Weights of a small transformer language model.
Architecture: LayerNorm before each block, learned positions, biases on query, key and value, tied embeddings.
Each number is 500 + 40 x the weight over its row's rms, rounded and kept within 0 to 999. Layers, rows and columns count from 0. Numbers have three digits each. The size before them is the row's rms in percent of the matrix's.

# layer 12 attention query, 256x256, rms 0.138, rows 248-255, columns 128-191
093:552545486511508498498611474483558440532471460512572501510520578536458505498530472483532474482423496525542493526487500480523530566472517479523446506479512480499485529515516482510457516464508508
092:515560468531495627483518542458541464476425465585561528515412498528422592476508463443498516523485530470558516465492510563504558427449506525524473529464508451502421493454513425542522548479419498
091:572583469541558481447455493589500423494521528530454568518510419488518437530425500476577527562504576595454550441468492521534458465472561492500531437465525507539493505555548500494501501435488484
096:480519557487612520508470522469486489454497492603509530558449479443555452468484498500449497568508522478511512504556508528502467460567531464494502477495473506487458485477507454430483455511547515
101:471523501476491557514521463548495447455514504493449567494515477510529519523483440555533461574427601480465549518496497518489472490486501463568497521464489509544532543490526523443526466586515489
090:505506489544561529439515514506518566405534488470513515577533476531496453488526458457436495482490526480478542568545534493531519487475508459505478601478522531525448496537460489529522432441488483
091:479534600463492570516492507491502456493486460481525525428490548499480526547475499534498395451462442452497483413507505507404508542513490588541537505483512553493491420441534498468561483503485524
082:495410503525487478510472440484576513531501458535534396439504512421524512501571524480559524553500523505478462481494513475489483524568484479533547467601471545494483497538459529518562459513504477
# layer 12 attention key, 256x256, rms 0.139, rows 248-255, columns 128-191
089:491472636535498485524516577483483464487542479499569491550499555566512443531547508492516514508497481519534519479472428457506500497450529463547441514499517484457526516448539573514514420563544490
097:468412546485406445441458502468515450497470433467564505504477483519456537514536540480615537532452482394476548460528503484511545483502453505527434556450437487574451486455540504498484499541471456
093:503470465528576526518490550521534508474487523556550520488528485468550476462515533469536499501450480559456521461516547515561491468549564477435492522432461512483495560545609523518466521537474483
094:458539496518518562502551564531489479465467429443513571531489444483533499507496481475502559507453502495467455515515483491536554488505394483538481455491456518454505473499485538418472443537493480
102:535515540489557511495430518514552417521445477466495481562409488442575508508427520528473408489466504509531451478555504507509512516518491497471531517493540496506503472552534558560476526474447510
102:456530549440504494470546473487510510521494478502569518536481526451494499475562478538490477571483534529447472523559545508541582471453433510507608534509525467527438525531493508498502514533480505
090:452476544483524475512513487505514487505521506535539493467505481510477540411414576508540475460485502413520446515496505483500552456524550446482411486427526507462480500474538532473537516464515494
094:460487508456476523450465481516556438497506534473492508537506460506564488476509485436497537545452431500527529490430542433536488523494531481499540472510518502480520559457445490457497469486580575
# layer 12 attention value, 256x256, rms 0.139, rows 192-255, columns 128-191
094:554539459580523469481503466561459508515554497445513482403444467489482511439500493507541421441491505497501473532483476464522459565526521464520553540499504495491469561462491423505556459440517477
099:471512523431503503474504464466564551568521403510496538442528431502570495539451495545476467504418544499422518546498538561492584557429548423468422487501494538473498512471545554537555513488559480
102:508551519513474504443480467533506581482534526590414507461495481507459482587488479454529422431466473474495507576537512550477466567494534446537476577453514571394526490541436524472531485431461505
112:464523461532476506545507539510500524526508560569520417528541498511492539527495461512481455462573478464507550471468542486507507509467530447581467543473447554477446388501474432456466462450422557
093:453536463445483422511521422553454496493524546482478504478480394509473481457490528500496555550455504477541512497495482493519516526454518532496492483545517584477536461485499494449511448539499495
091:453586501458493524511567493360538481542506478510449482502461569453465497519494528420523493441428433514524549483538475541550547542479467516492528476471522497547535503442459445493487514559441430
095:505505499491479514535518516530499520504451519482494466447461526456544544489458457501502444654539565570495455511487515548470487498502513455511485538551471433502536547513522530516521554478533529
099:498540493544497478486502498527552521485589486396499474477506600507516475511530440510527452525547448451476526518482520502473578463512502485507534537474550442496560500509506509505505488439454510
100:499524554524529424507572443518509484527506496509562492532507525447468592466572437450565462581498525502530547618525500466546490463503505477522498515510470487525495468531503494498520479538500456
116:489451452510493516508513533589534489474484471564576502585542555491516517451510512490502486512503501513565433548465537431494510542542499521515441561553510526479455519467541464534514489518471514
095:501498446555496503411521457501472515520597516472474523463493485489469512461565484483499498463480457417458496518547463496460499570480492471492468535532451538444518481467502432388497491505419493
102:523492575461571381493514518502525458442460478450501494407423479531473528483552591461533508427468492507534494472580504530451409481464571413443496490560523481522428508485496561484518472516535492
103:510500538495588510498569467521460475542448463478531502493556521531548511462541500523537519466551441488467512464479529431521598523520502534469408523442563500442505500494428521533555456513560538
094:552493557465492499466571517515519483542495508471456510464475442501517543494518508514539492585548491445513516480497495486538519480468497478532532508503515431496549544543546500572569491523523475
100:534546534562442513479411419502563518488559483508496485524489522465488528531496495479429498453468430486458557509543488540476584502633498478490474492516515557454477497496460461456532504511505512
102:445502477516533560525475475456515484528572544558533483512464585488427496512423539552469451518527529450464483492567539508544444468535475564532490467537492589521491484507515495504496475517441444
094:466424463521495566551600493463524538432475559496533506565506485477476462572480461529577491446524527531554453572524524498488498570507469461460495556413576509511497432528522429537504443415512468
102:456554508496531509447443532428491471471490463469475509413438464540515454537420546524487611527500489533523459488541467540506486515477465532485496460507466572516550484495489566571420518549504549
103:444482508570524479455470542511569533478480447504559476462504467540496485525507455492539518526531457541528543458483558487503497428524517497505478457424413494524566529552477452509467483512526475
109:496579556552544469477510532456420492523505535515528550521495555450464456531489502473507495510491498412469531476571455442516483512490574519523474514464502478410485410493463516493545466538476466
098:566484512441529559442549604485514519462535583510514517536486534446473524488437481519486469470466447497452485530524462560553450464572537529525540535563515490549542519481566550505515484484488524
099:449501441457540568492556505484463499501472550519506536494548582521521504417516489477494405526567423464504470480453440465491500517459495531517468517482531514497477514473444481489566458519472533
091:528498481480509503551524520545534463575531584533455491523547534381576531522511474487525500474514515497486527511544470446571494464507454383509434537472513513501494536459480515528536523469532473
120:512504493451491497512517477521455570499538490517474506533531391493494476401538471467384502492506536503501498527475528436507477574518497470444466519511531538469472509499502547397480505499506496
099:510421502559453506533528444533497511523512520493526496532484423531496441520501469497471547502537490553531504505452531529495496535488488434565505482473554508552432489521472503487537502499494461
109:566522505508455434503583512563535528540567499536514562543443497465542510521516494498586486579477490417445540510503564452469570558441459510512467505459464524524510526496541534540616534511449492
093:534539487510572438450448541582510518513506423458465511491493538507464484523552546467540472479506407472472485415498503482378500441500457533409459476437527537543470529513453502532430496466451502
098:624492578472524529460510460562505419560504537561487495443492532483544501446537464467520463546472560439505495455459492448565486615487543499433499492513505528472535549508553562494539550514552496
101:487449452495482448515496502532444455550437546538494548452496428530552442495444516535479495467480507520520459573416529492480556505496425522443438434424469531555451473476429545545479477497442512
097:549487526471448509535546558503409490521481535507547525499558441454494480589481548485496416488456519526507484561464514461599541554496527494566446498511504462502456459444470537545459531557489512
106:472504499516572479433532464412490472414457480514503476488473436515452472517487456556457536481540506513436522442523459462555501456519500534523494396472530522520497472505407498532555442529475469
114:506473519416502474510485480489487522533499499441499464467508475455500506492470523449597502515453457498551590471474527528507519506429483460442508519469520489497539509476504410451489576517580545
107:586530478473504544526496470564526548452556502465485536468547502531535517456536491452483495520504497536563505519439472526514492498524494474439460523513577489553537519474584478452502566461482518
099:494434534490565423502516539529529555449478506509525459491493501406494517468524553435504536527506466539528406498529491410516467537483514440442487543492517444561496524482513513513447543429567545
100:508478542533513474472460560505554472486500521440494487465543534477553520525429450491542531528461496445440454475457470490527450482519503523542579477515506472540516552498518523537462466466501487
097:502485505448476483523557467507488483476408507549572480576504540555498515515466524548417539497550520509540485519434604475472505501473443546499382527553520488495422488457618509471482517501513552
090:548458518502548527457544570524582469515460523481456533481497544519490491548522484538493451526533460484534524501589545474625541507530530493486516487409486565511531513479467508488513466490506481
094:610522464477487519530607478516480430594420479436461581516437493454529487503485494490481513468542506462495572529479560507449510570493517439502498448509424512470530460500518581540479522557536471
099:509508484530512552520523537531507528478472494620552548563504500474536558521519497492486424507551550514490451512481514508509483493525514446470480566430569474517457528512534447556483433533510478
100:523485517470535553499511535504468567490437504538541512455484476527440534443574449516430478425516472549510473432519554524495500612474509484463377477509523542435492479493500538480504507529506550
109:511536450460531409454500463496543491488556491597505512528585527501550524467443476491496472500549513493485531515529567503563503443599434539515482454543502555474613603520547488503529433490507459
092:567474517500489499450481521480543491458479446512461433464496586528481483507531532476439531454530463465473508513596437456477523500527510469539457502504495538429500552507469566570485490513488510
098:497492419521470504479443517515570486486485525552451465508508536478518471491534520424502555467451520553503517460512537549425530526512481513462554494444511564533478524460510401523428456510492471
103:413483486511533524504482540468481479519507530510537465480480481549512524509530533425520550437528473492430552450510485513437527526486502532429508463471472529515476464416540516434483539512539515
100:408545490470430490480420485541484481493478554569431512539511511466511505464432480455470483505475446475489543506539508520502473537511442530505498534536447448420501467509481445461544494532516525
099:628500524487548526483564489507507512538495466503525462514496452523470490458465517482378455462484527489468500486505471487556517457474542432544535515476571544444488535519450490481433492488534510
095:521507514512487488488429451479514465532486438450538523440486472498511531523544509557504471486524477479506541497487444523480567489465512472485547436440429455491481422505522498453490433444478459
100:575489485526515522427500425512488545504491507532553553559523526533434482516545480461498405563457439546436440504541540463471497460505561522494520517511496500506502517466536527563496472488517458
091:524466567544437564488497473365443470434452528421502484514471496528528543574506513461407484547485437460488562468425473544511493539464578494584533568508543435510458448459496531463458511538503513
096:499522543534551549471475513565538530472521566538407482493516587587615492534542453550528545481531537497588472529474519469514507457480501503583526519434532454515485472496441507466511553481487486
118:483423512513475524567504505471521536533468557513524474518477414507514469507494538491510510507448529516516458481476478483491462402468517532519475466496464524586495494530499568536485488538483514
094:562475423484518535506482501563491541459564505505547493526544480454487500476527435498513488559508489497569532488461526495508518445500477514457518512542469494505559524502590509581465486544540443
099:534475522512495500464494534468476495409503535568521518460563536504484515510511482449525506499545548508455469578573549428476510490472503500485437510497525540485484492522494557474553494515509520
100:489423433504436568439493549507504408571581502520503484559481478508426549489506516527539431566547493505514535471476448443443492488529482542496528540481487545557571538453512532543439499486451504
107:463509536500509534543494452392456463537494531455565551472523492504494494520527460488517460471551493465510440447555472504517517503530486521500511524496425370546468451501435491508497518489474488
112:443489566498515467464511545497500474494447566497534503467447526486522478510473476442484535556462507495449511521517580442467520528558463549448439481456450481452515503478462538464518475557572513
106:583536489452447445497564508580444549504465481574481511470526484471574463446508564477426500495555550474498525520468494500529512499531492446543431580503525500494447535542470472518480477439506481
093:498546507493619580478474489539548468505531454426451498458576496463526570428469515495530543529474479530523453481451539467542473576455517495450483545427490483518512537466467540506522560489541549
108:463555536503447514531459451429518534493499476482443492520508510476462431506510578501545466519401480532496556468508475515468514509509518518519545492474455494493477501423568572460582525547513497
102:512444470538489510496439467449475458491500502518494472530475556544484519550445530559473482437435576470500485549513395506452456480552492519557497453514518524484494474484504474507456551547450458
117:503471497544501535604443539478492446543516486460502484523550482539494452443503565551445508505501479553560446526449451490479533416461516480482437498534497467498505438510436504474472530437445426
115:548529498500509523472455496504514471454503418450525505539527523492462488509440579503496542496532548558521514430525460456527459517532510532479566470588534532469519514488542545512525538497552507
105:450467525487490462502384523493524457457463463508498436517505488453502518536496485506519590474344516515482590541463490565440468497495473507538552445539494488514531496483510496526513511507497385
094:521535428452480505547496502501530455535524502459528579487461467462552505473449509533531473479517453495497488448539489442477511530506601514492506425476399419479503468585517480473514521545573515
# layer 12 attention output (transposed), 256x256, rms 0.12, rows 192-255, columns 128-191
097:498507536452493511501483490510464536527447487537515472603507497420499466486504559511458486530491545581513510442481553486482452458503522514518473436499473484537438445498572532460554437500497487
096:513448476488548484511454481466505500461558531487471506490471567445453470465586532440526513555494506456612521513545486412479523483468489513488468525497542509565532491517481478548528471512550526
097:472476486561524502517540471486541488496550548452468455527460511492476490482468473474561427573463479480492393469512523516570540424512467524401516424573548467512470495467516517516531525464490442
101:579442498485478441470514552468449508495463504441437483554526552496477500479461552526461483473503460590441485461464457523526520570522444565467460503496497463518491609483484515488496455554491475
094:449386557469519461485516474471584567494483396483495432496501513460501485489468518550455414526452491526440500497477497514507490516474481394480544433510441477515453488499542535432536534512532520
093:534482500483535416534419509571462505444515520454568582550553510501521544524459504551548478453536555454568478425507470516442493471519493521514473509494507503459552572545433508583481562459503586
097:508490480530496437447507436512535457424497505541526552502510478550544450512514549551517481448543443535566507516459504533507541557479486533498524442489602431537489523476543496477488438570484524
096:486496534480531519421526465546544546489503507567542482489458493479536568507396484539504521563465515487446499502532463488459519533531509525483504521573604507476419555468474517495496529538510536
102:498485482451533521463517564444558516587476523508484472522571475567577444485554480563491462503521398507525499461546484543536564543517526518487459523492495479497428476539477508499501542474474572
104:529488459547513543509538504565466465523473526501523393538495520488452541495485524460472472540488526483513508494478493537493446545458536458527521454428406494510566449466435521423502456467503472
093:530489555520466442521405551467496551549444493538456447471444507468500473507392493520391518477502497513475513515477524518424459538529529449507595466474485513481417476480477445529429526507540535
104:477431468468521507522469483432546554541490530447515537523501533433566473459493467429462513516468456476438429498489460470473476511563446489500581522506545517559485468426486449494527540477511461
095:539492542497501526546473512484461499434469552465486546499526556475524534519441483473523541507519456488538542548492484541493545478524504475511551550564532514549531505494470542488486422485548564
095:520523461490519520496552432444539468535528502524466498411515515511483526560533516565506492446517485480436541454507443509502530465480456490403508443536512491486463464560491521485487490489462502
095:462492460485512470534596531509545508476511470417461520484511518523536518532516483504475498451531500514486450481466510512453383448453421567504440455486482468506541523436482547539500553418487519
098:489550472462464519466532555427479434469473496471434529488531416467483563535502535513456480474524562506502534485515472584463505489483472528510478577500441451433493509478516450472505498531511477
095:516493529524466543530481489563495489478487483483440419550484494520527485509440514502453510400479488522481536481517541546575431458482501544542551485526461508505505505571447561459479552546560503
097:486537512479454433537546407541526494494580482492446488501507556487459452496475518482459509524424544435550486465474508451493484503460561526527516476593626472479481496517550437518499538435535485
099:507553472483528471493474458552484510500503529583476497464469531526535587472470503530522460404463440544538487463538520489503493465569492436441555483534504500494522486478522477541503521459474527
104:442430539462478478509513543470472453609535515496545522467473518563463542489543484499545519500533484482525398508487460517485544428502520548475561480559503548605585470530484505496552518486516519
095:522461460482438478494469500489451570433464499413527467481517495533486453551576481393452509532519491467492499512503500499512470462475515492432486463494559542447490402550464522604525523479480432
099:542570511544480504470537445568531447533507420526491435554495544577516482469425536519450508583566536522443505519465511469489510523570518478466525499495460551509514521507527545506520500554483562
091:573521587489574489543518511553444564522511444538515473506469512518492481515513480531520497440498508463458475445470520494395538510502473529411450500501533583496507467530453536508504482536500551
110:463491561481540524539507517404479519480434458533517454440572510488589455477495509499516537517532487557487480461537452504517505532469436486494562491485521529490472463489528557505497524521492586
097:446472542407643510453520527464478550454525495427476481476495464543547498578485470503521535497415536516567436526480472470553499486560563537515520542449438518541463495475479595513493411492471485
100:425531498491540441509513562450498533462530522537484487459519516538465512501561489528393566442502426479521540523498472479514550406498510451478510490478504507491507498530462509506550448573546481
096:519474523535451544501551484452553478522481478505537525553484529515500601449444457508521453495504534519505506463429502474508520464433528503467523475491504431526454519493491486516548475475518500
096:492456482520518476557551574495534527504565557467451483511599535510479423496574543496536439485535492514424545520586540527479509515481495427523500477483483466517484476513445511503482482540428503
095:511511509512563527500502511489577437483495482484521509439481529562471555560484530462558461465534475512456504438479508474575533407579537499525453505503541492546495457541532503425507511479509493
099:520519513526561530561494558554516508497486486468562534459527502520549459467471502426525616560448549478570480522537433494512510434515512518488486532472493487539517470490441475503527513505530505
098:501543514522500512494502533548519490516478517489446478511509544522541542558494506529550478465495573433493490538434540472502513449502531556534517467560460486501563437474560469423503492528536494
103:536459526495498506460464493553469532469516522491536483507527443503504500477544545567542531542522489574473479472490497548506573477565533445477472537541521512510518521514482521560552567501549437
101:492446529498472491356467500459509503512515480580499423491515468452491564460488513488461518530439555491419453470463588482527433479486571444543540489434560550503462505488480491553490471480605446
100:491482527499578563517516488396469382524557505575544525529505496515474600471511472559485454505476447444500488437482516570492404497488497521504406467444418517482421471453492476548491478505459424
096:516516451542524497487505389535519544480478468530498516472434498541462488477522558508483436487501509620545456525473508493551503499451445500451465521496462573488496452457588411564492464525541542
098:508519548435460423479496594483488451519523574514438487502463469580471472500403523431583526461543499480482526503531502524526543526519557497592572449537498545553549511534522472509555487516453561
090:528536448549461479527578440498462464519489531545501433590510515500537478467489464481465495431519469419377437477500428534501497490526464444490521440480592483500539481525390519523510491490501467
092:474526432477508442459426544412471546534510537500504439505545548498509567522518507533509533465435483460459448479500509465487547483583506502495495499514554437522526505495497432500579433489514467
095:507475470489571461532554515543552483455504552588513500570581490557378440482537446475456522476445455583486506464560560474509499486408522529440505523512532526497510466464491534515536535529487543
097:565495462466500507487434477485531515475558471469465550501536597527475459486456546439510434500480436463509479534507461502427529518460491502528533476489533494553472502509450488564492461463516496
103:534525475520443500469477538500559479502541514545510495488379477527552565475526492502490489504563512510484529528493540507465520491460554472447491523517493504563469483505511494542502432483457454
091:505450454568541442564455437602522491475430495459486554484436584468504525515480486505458520549463482504514403530501557511461519509474423529421528524554502509512590459469409534502515475487467513
092:538557494571477530633474547537507508536507497503537542469539570497517474545460474551540378489428520549460523426562542498486457471501532427489547511433566502478479519565569463543504476523434575
098:518522501526544449427514467554535536492532515475558531548519478509530485528480526482499528472565488534534548459493492515502489411500512467553517401470451599508505540521482465509517465551542460
101:572486515499461548518520531452585522475482489517520521520500448480402479537497490493484501522500488517525502510518472482503505462486532555516404472481465456516562474447509543503501547490494535
095:530523497569537499600478490574514435471438538539440562556451497446554548486539516512526594489483498533509504570495515509449511533562441502475449480536391506449482455473531519593542472528547490
096:461373446471527575482543509473490526522545610529500434508580526508489508505485516488493558497487474533493513520533530455508534495540418506533469545478494467504510470572527487507444553435503569
101:497537435558498466564512509469508459492524535536551526547531470495476479465496537445492528449580513488520551496436533553531442544466470470468518429463479492491464509411475597546539516492492524
092:505474533443531496576522491560562440496541509546533509444501482463518556526507483564533546430561460478545553475564436466472505525504500590509452477498541491481457481518522454449468408505480502
098:467477513503510469469538487559483457484507522463456498495490504448453484389461484478499454503485533490513507498548488532544501477569527476507433482526504561548541526519472550465478450505501547
107:493519452469523523469492437455456491469503488444436481563479515488539463502536546526431511440490498535540525573491565469552498527483511463540447533456498569524463447495469453538549465501513520
096:539588481485515508542421488472470483502473514489480531446484504529492467472503549526542572482484511480531474505491517516500502616529582456517511463420541485574448534514550500432542534479447471
099:523582485448528424559518502574448471571456551513493447484440553523579419538451439461535448485538465496481471506439502530492466536503423486509526492515489533544470455474468498500448494513461579
100:496522478469492549526468554506445514535474460459494522547455476546443480542445447436473508492462480433509519518411508522523394494442477531494540545510526444479522492498453432464520433615440435
105:472449493497520438446464500541484505511532413534552520492518520481528529515528497513464550535516469462506461454466473572532500555468614492501482541536527428483503571506492572555403548432454507
106:560549611528464511538466504582495436452530481553557522575571513510465540520523474555502483503505495519524495524474479513444498435460485529525523505551496598538507490532498486494573477486446605
098:467490493534567565550506550563583499530451535510478430507457544512465520484481515584436529525494399516448449482511471450499514557503465466474478426533565466545527496487446507480509433503461541
093:484557519547516550419496404413459466545500516450491518528498484493473459447528498485429463505502540485539495472556580520453462480536527517509524457529513530522525446500496535486530454512575536
094:570502419430585509476445492483555552563555478537516535477502494481470471510500500522485514432521542494505497459539511497564524480516459489503447465456512459478503526507479479435500621532531556
098:473449491452461557492550475509496533543470495446536503469460527497516482515515440474545498522556566490524473510534530508510516493455588525474464546489435506529546593554520501492519502524529477
106:515484505509546457545520529486486452575475502522430475490480519553501497524527498485565501467547487478512546536547555523544478472494518504484577552523481462410464488528499546537548476532562601
106:466562502557426510557498457433500480442492514431473525446420495515486534537498467579531504487464527497482527489514537501471455511474467438543475479515468485477587483488498480493444462458513424
099:464530483447531483529544461465520490506465537514490482455473507530472501462477559494508527528541530492542514401512531443529456453536507504478482485487521541502492558457451426470499497541502453
096:546585476505500549486528426461444499564441491446455486532485540527455457460597457484502519543509530500477486479523522512485494468556552444542531544472512478440468454541459520579598531472481477
# layer 12 MLP up, 1024x256, rms 0.152, rows 0-34, columns 128-191
096:531547522499578341440462539515471554432487473536491521524521441498434362543486503521511515487446525495494459472504463548472560440538450485525527469435510477450515446474537535499553583452483497
095:522509500509457480630497464532496458454507488492512519524461489560506563433536506498554519556476541476503478543479524503532468476531478475421578521512444542460461525530471545466496506555495541
098:486469496450542478486444562600472523491596431434526502535498465473441504504496540458509509553443494553492511468431563494502472522493562442533580506541500459449497574470530476519532549569524468
100:567522536502497454466509497558512496589450519478464568477456492487514427512460507508453437526576468483505555448472529521546569436470450474442520483450547549517553483517501489510500514564468505
099:520439587540525481599444547535447469566537429470526494552463445534449468465520508509531450469504497480455566535479612554472525546480507548558483455546448484488485482521484426492541497498428426
105:484499411531431539506544429486554411582479449476520407467503468518485500418477534507492493485419507540467440541483400535517519512486538460545477482539546403587511559502426554439513488484481536
102:446477501484532485514514534494471442550472479506423484523492457499548466467536536517517537486533514537580534469492544442538490581561525511466537419441503450468517527475488483573530527496466578
096:506538425513515571522514438477527487442553501494435484513457567486505546559503580514508471467457541490528431465562492498437496451516453430489462467475436581517425539460508486545497580499520555
100:474469498432457541513561590469441475504470523511516477497547516504563487520549466557465560500512544551525555506565480505518474468488510573493503524478455550481477428536543554435468447526482515
119:468575517462597493508566426480457528425435489512515500548526516492439476527484530514441514538530550483596534526515513487537515449591574500472498504460518502469515436516495492484576495533496520
110:473543527502523517500538493580514399472515451510424477456544518479462454491496435505475454439496583461513489547542470375491588445460472497479508481502477550510479487435428484469476514529504518
112:539469474492490500433458486491438484507482474451410468470511485501525551465460406522541479583562433571516525523500492483507497525530483481501551573509535523613507500472431497506477437516452566
098:499506515493497475508506448424464433491566571519440559472454481450533512508420510477513555434512539454514457505494444443523457491451489468584556476538576525447514490542518536469465459547496485
105:514458433522502459454451492546464467386438471449475530454551511526495507563478523542533462476511580470497471481432503543535521527533434504487411578543558498442442459459517478545463525538534520
102:477524565492501515529552519506489476499493550512554523567502552545567487507557450451526534555429511537621504409573503501512475455470546544485498523476495553503518531417483465418447508511431505
101:478406487479476431453448553550549559504510525526545565506523465525496492479511441506494457523453528551527569439439493523509436514537434546512549456527457494503484530508385471471490541526538461
102:481532536475491547472527508517473565448506565425486539529498504507497450541477469575520508500541553478549523458490496530456483462424532466499487453441562505475456538459446499527474527500479499
097:506454483445514422486536515372479498519556502457438497487619481546530461494515459552448506578525557500547505518434509578502475448456464424455450508491488482472523499520560533530502473510501495
091:540498497573437444520472523519530522567449463589533562483476480532531453492353527453479507507467466547527556488504526514553522552489561517549524482509539558546535412451498507524509455519530506
100:511518524482522476503439477491486509509482452441524474506412543561472481614470464567504403441545513538510499523475414558507535573452552507512519526516507536557491494465554514460451527496407573
109:455521486490526511470422431508439432535490515483518501538490468475515526519521460505514527509549562482457507508458505496512497463495442519503493429531532408530478558552542499502470472468537489
101:542489469463560451553534454520548492583453529488516494473476477634430474491497554459449451464520534491473463512540567509556530532501548456543473490539468532495569484486475496505544519469495492
102:507485572525555488506587395485559552551497437494486462482495473551527516559518482532488492578483472456509468500548508486546500505508555477553487487471445490455429544531518477468520575497550484
094:561507544578456475526514507475451548464487534524567507597461444532499482405490532475465604475493554511535496492504494479505439489490528455421519429419513427592498600520556506480519465547520451
099:562505501448520534491462513486507376531540476532473436530511541501509560429476559498475510474574601457526511532496478487508524461539473506491554518558470538510440466481458469518512516551495523
097:537476510593482484508486503535444436521473524477460510479553466527547509566480519459465521517493535594490443455462488532472517563531476528510374551490559462565498438480488550478540511482468508
109:518454559502535539384502421537469498452478432534481492553550469507537517464493518534524429512529536534596529516461469440497381484527501463490449565552523483488504451489439494498422539484606552
090:537485510467581510532573495465512470468536518389529430474518484538487450527498474449506559555522484414488465546542482529472496558488516535524419489491520572468503464511495514510509490528534540
101:534524519474462544489454540462466563511464499503528473497496483487514428547505461512467506503513493432511498488522493540496490490542510453535520482500473489485440491491462473538470490545445510
098:477581431520552503519477571492451526487417515500523407499461493598483550453512499513486545525429502527545493564456478474605520488526489489474515546540562487503521545538555540499459564467493540
098:470544504525460429550457403448488489547512463448509540444469511509487426514482409480469544537459468487563553433523522519536564513538477458532539504486455557495480504455540482538466494478474465
093:537455522517480469533520466464466516519535456567493487459461531504476481471563506551503540576470539537531455489534500513550521507419493505519573561519465555467538418531548433423490486540475486
104:430468527528474575513469463504480558463551562527459464469457508555511513497510565486446498561462558480531556570432542485518548413533556452592482511515441499448409454514529485549534520511488479
102:523486470494545465528499506489447535550506548504541519471556526466588502478456521489499478532472472508408475515499528501554480519471554461519464478491559466539452423488528514531534515518572504
105:407498525498543494512501508448462444496546516428451494590465500458516450482584475516501573501479533487559518501528402519452527550538525552498483487482494453513531500475438469483507513456477455
# layer 12 MLP down (transposed), 1024x256, rms 0.153, rows 0-34, columns 128-191
100:539501531516489545543474544491509514450568503480470514556526488463520516494505467503561467506504400505502545520441496470497506571558495510396528564485560549450465526535449557427500498538557478
103:449513523498522570445456559531523517456532476454448478506509554494509498534510528436486548472457437509481538490481539485477519562441503478485536494510508492443469523459490524492519446586503544
107:469496473541541482505435566579507492433547420484556590486518511558442546495428519523440516538468538553449517447539525535524516556536479475587486483508501495455410542481499489550453545524466451
101:478513535535484528469571496491449588465557489435592493515489505483525547519531511511408445491447400522516517457531525472495521428492470496453509509489475549423501527526508448487450524474494575
091:507521427409468510535500479542529506467538463473449530487562481473630541573518504508499498520532524518498478449529502521549436494531521507444496541509524470492497526516565491567480533484544506
098:446520558521499478460447539457463502408522482505519532424483467450537542538500481506502527390517500489499524506581502509523498516488508525423491452491469524486526433524498527509497475440472472
105:477484535519431485444546409427535515477520456533497550488485579473459485440545478504507493459505519545495520423519442489493558466511555469414483466492472453526487489548492500400491446483522539
089:517515516494539412531498496571477514478497524517504471565537421520535521480497505514478570457448444520519509549476536546491549445559578567494450482505567455519477444527434496470508442476539520
105:488516517485545461533457475493464502535446444582450592543482509527433522520511511512493479485475561518512557534439536514533461458530443397491471494496581505499476527537548466483369557495466461
118:435501496519548524522520445606473455529469442465486544558416454490527483602426599471476531534529505500567526568476497486544536439443499482444499453480497532544510492483501478495486390548490447
107:545457511480524477457490512549511475534593476554517515484525549514510541527567480453464483494459554481474503562482513448435595572501428556521511507530488483519487490556457487480474498455524490
101:448521438484524469494540504462520490518490504464517366501539529578513464502517487500467515516528471422516578511449480513440469451540504470467471507478475568482536529495508511547390486525488527
100:434494579473502511514510459512499481541494447530509449523425551452471494504496477454487554492467481527533506506536463501518478480517502572461540537503533560596584514481510484584465519537503501
102:536492430547501500506495574480558572508470521545510474512546571570470449504451460475528485503536564477482524510502459521548532439485479503528462476467503535525477491499547479477412502516532542
098:599463499473458475498486450491520488412473488471421387450475465487478505538426482550495494496487512531413536560458521472476517514567448407482512507493506480449521483462490425529548476456460438
099:480546529550500450531494509486535500436501505483498438503559477529484538516557496553457543505514428461482401538451603553500520544568536451470504512598484499494498480481541483548467508574592496
105:587490496479492496503479540486492476562529458465411482453561395465509511491494550539477497476510440476562484489498462535488482542479505471569545508562481509516580433511492569522464479517525472
099:462521533513543487538464540482554486480431440514473537551542549517392512442472420482449545507488528514498533533512516419492567513506466567548435563516492490507540477451465478485507471485522463
103:562567450509500470431524495472481567480541526455532475480497509547495511462540461520513563559467434490482496560577539497541550528522553505503419503538512472529514480557408517561469550464501506
092:572475453471453475503489538472538503495486494479454463476502465534480429473540547512412527525473536551525524477468521503505491440410399520559484510567488506465513510476480454464475477442512385
102:530451599491531543542492561537525518522476568447581509484419601489481512429519514451433478512460499502456506569501455470502521508448491462486510566471557532513490474548484534495550520593625543
094:494471456469502475562472564456443460523506478501517464511490509466581518554491420529534521551496481513505520503483469510455457440483489521477567533472506531522580494497493571556545559511487457
100:431468494473561457418528501500521517467458560552578538523505584447510502527450516488513463464529519513419492485485451585458485514474489520514519544522473446543438467467526435509480492474537516
105:500473502504561440446494469553491397537536484525497499500526461632516518461505539582522527442493501482490498569436511496462511529475458495524568432566536533561559402465493552497493517464502548
091:496496560451481570515584528420543479529518485468548511457538539571538488478585475535492518482460544429512504516571526491551516512447509459523507511438529489492572440507436479543452474496536526
099:524496572460545516488525471477550553471409530497474530467521538538503529479492513513519523524530523500553459469531546519455519490492578502463453505479501528572498484502507490612521493455580524
100:468420490458450437509482491431492550560457552486480493554532463520436417504544551470557554474461442478494558540567438561547551522511530520487487499429519522498508482461565513503522525445554482
096:485537562518541463464515480466526475520423432456608623549486493556521493540491422470521527534476503502507461578540526445606517523540437455472510519483496466525459574476474465474465585556516522
103:499531469513518503563549534537473524471546518487439561453493571480441455486427473479478489474540534537540500555581452482477489487488481417560519470504490459522517521497493441493508516471469522
106:510570421506539566489434461497533479586547492495466525500487533565492560545479438422456519556573500545501520506470471484531491551507519484492476505494465528442558517504481495559508540494552445
101:477485479446564547501526448489453502503536542515474525448476491472462566509464448553524485473503543544491437514454449454501522437530502488501464535516558455482484541499428460456445565537470554
103:468502494416485470477468528480507551466568589491517564440483478556476591536447485517455521536471587461435547545521497436485431478444542508549488473493496503475504490518537476468527510458495559
097:580467469469558416418500465601477434483535530505510513499458495509500490494558504476480513573460506524539470516521488500532578507508479552495449473474508501468498600493448469479454485503477473
100:467551500542536543486463447511431450472477448508461589497536511494480479422451454492503460468407460567478458528494572489452480464561445471434536493431452494453449593594526501504486506489507477
095:525477446451500502548538449514548409494396512515491496567571483512490561507586460515535395445513450493467468514460495435521497506527456450556484502580558466487550431476459519492461467439464459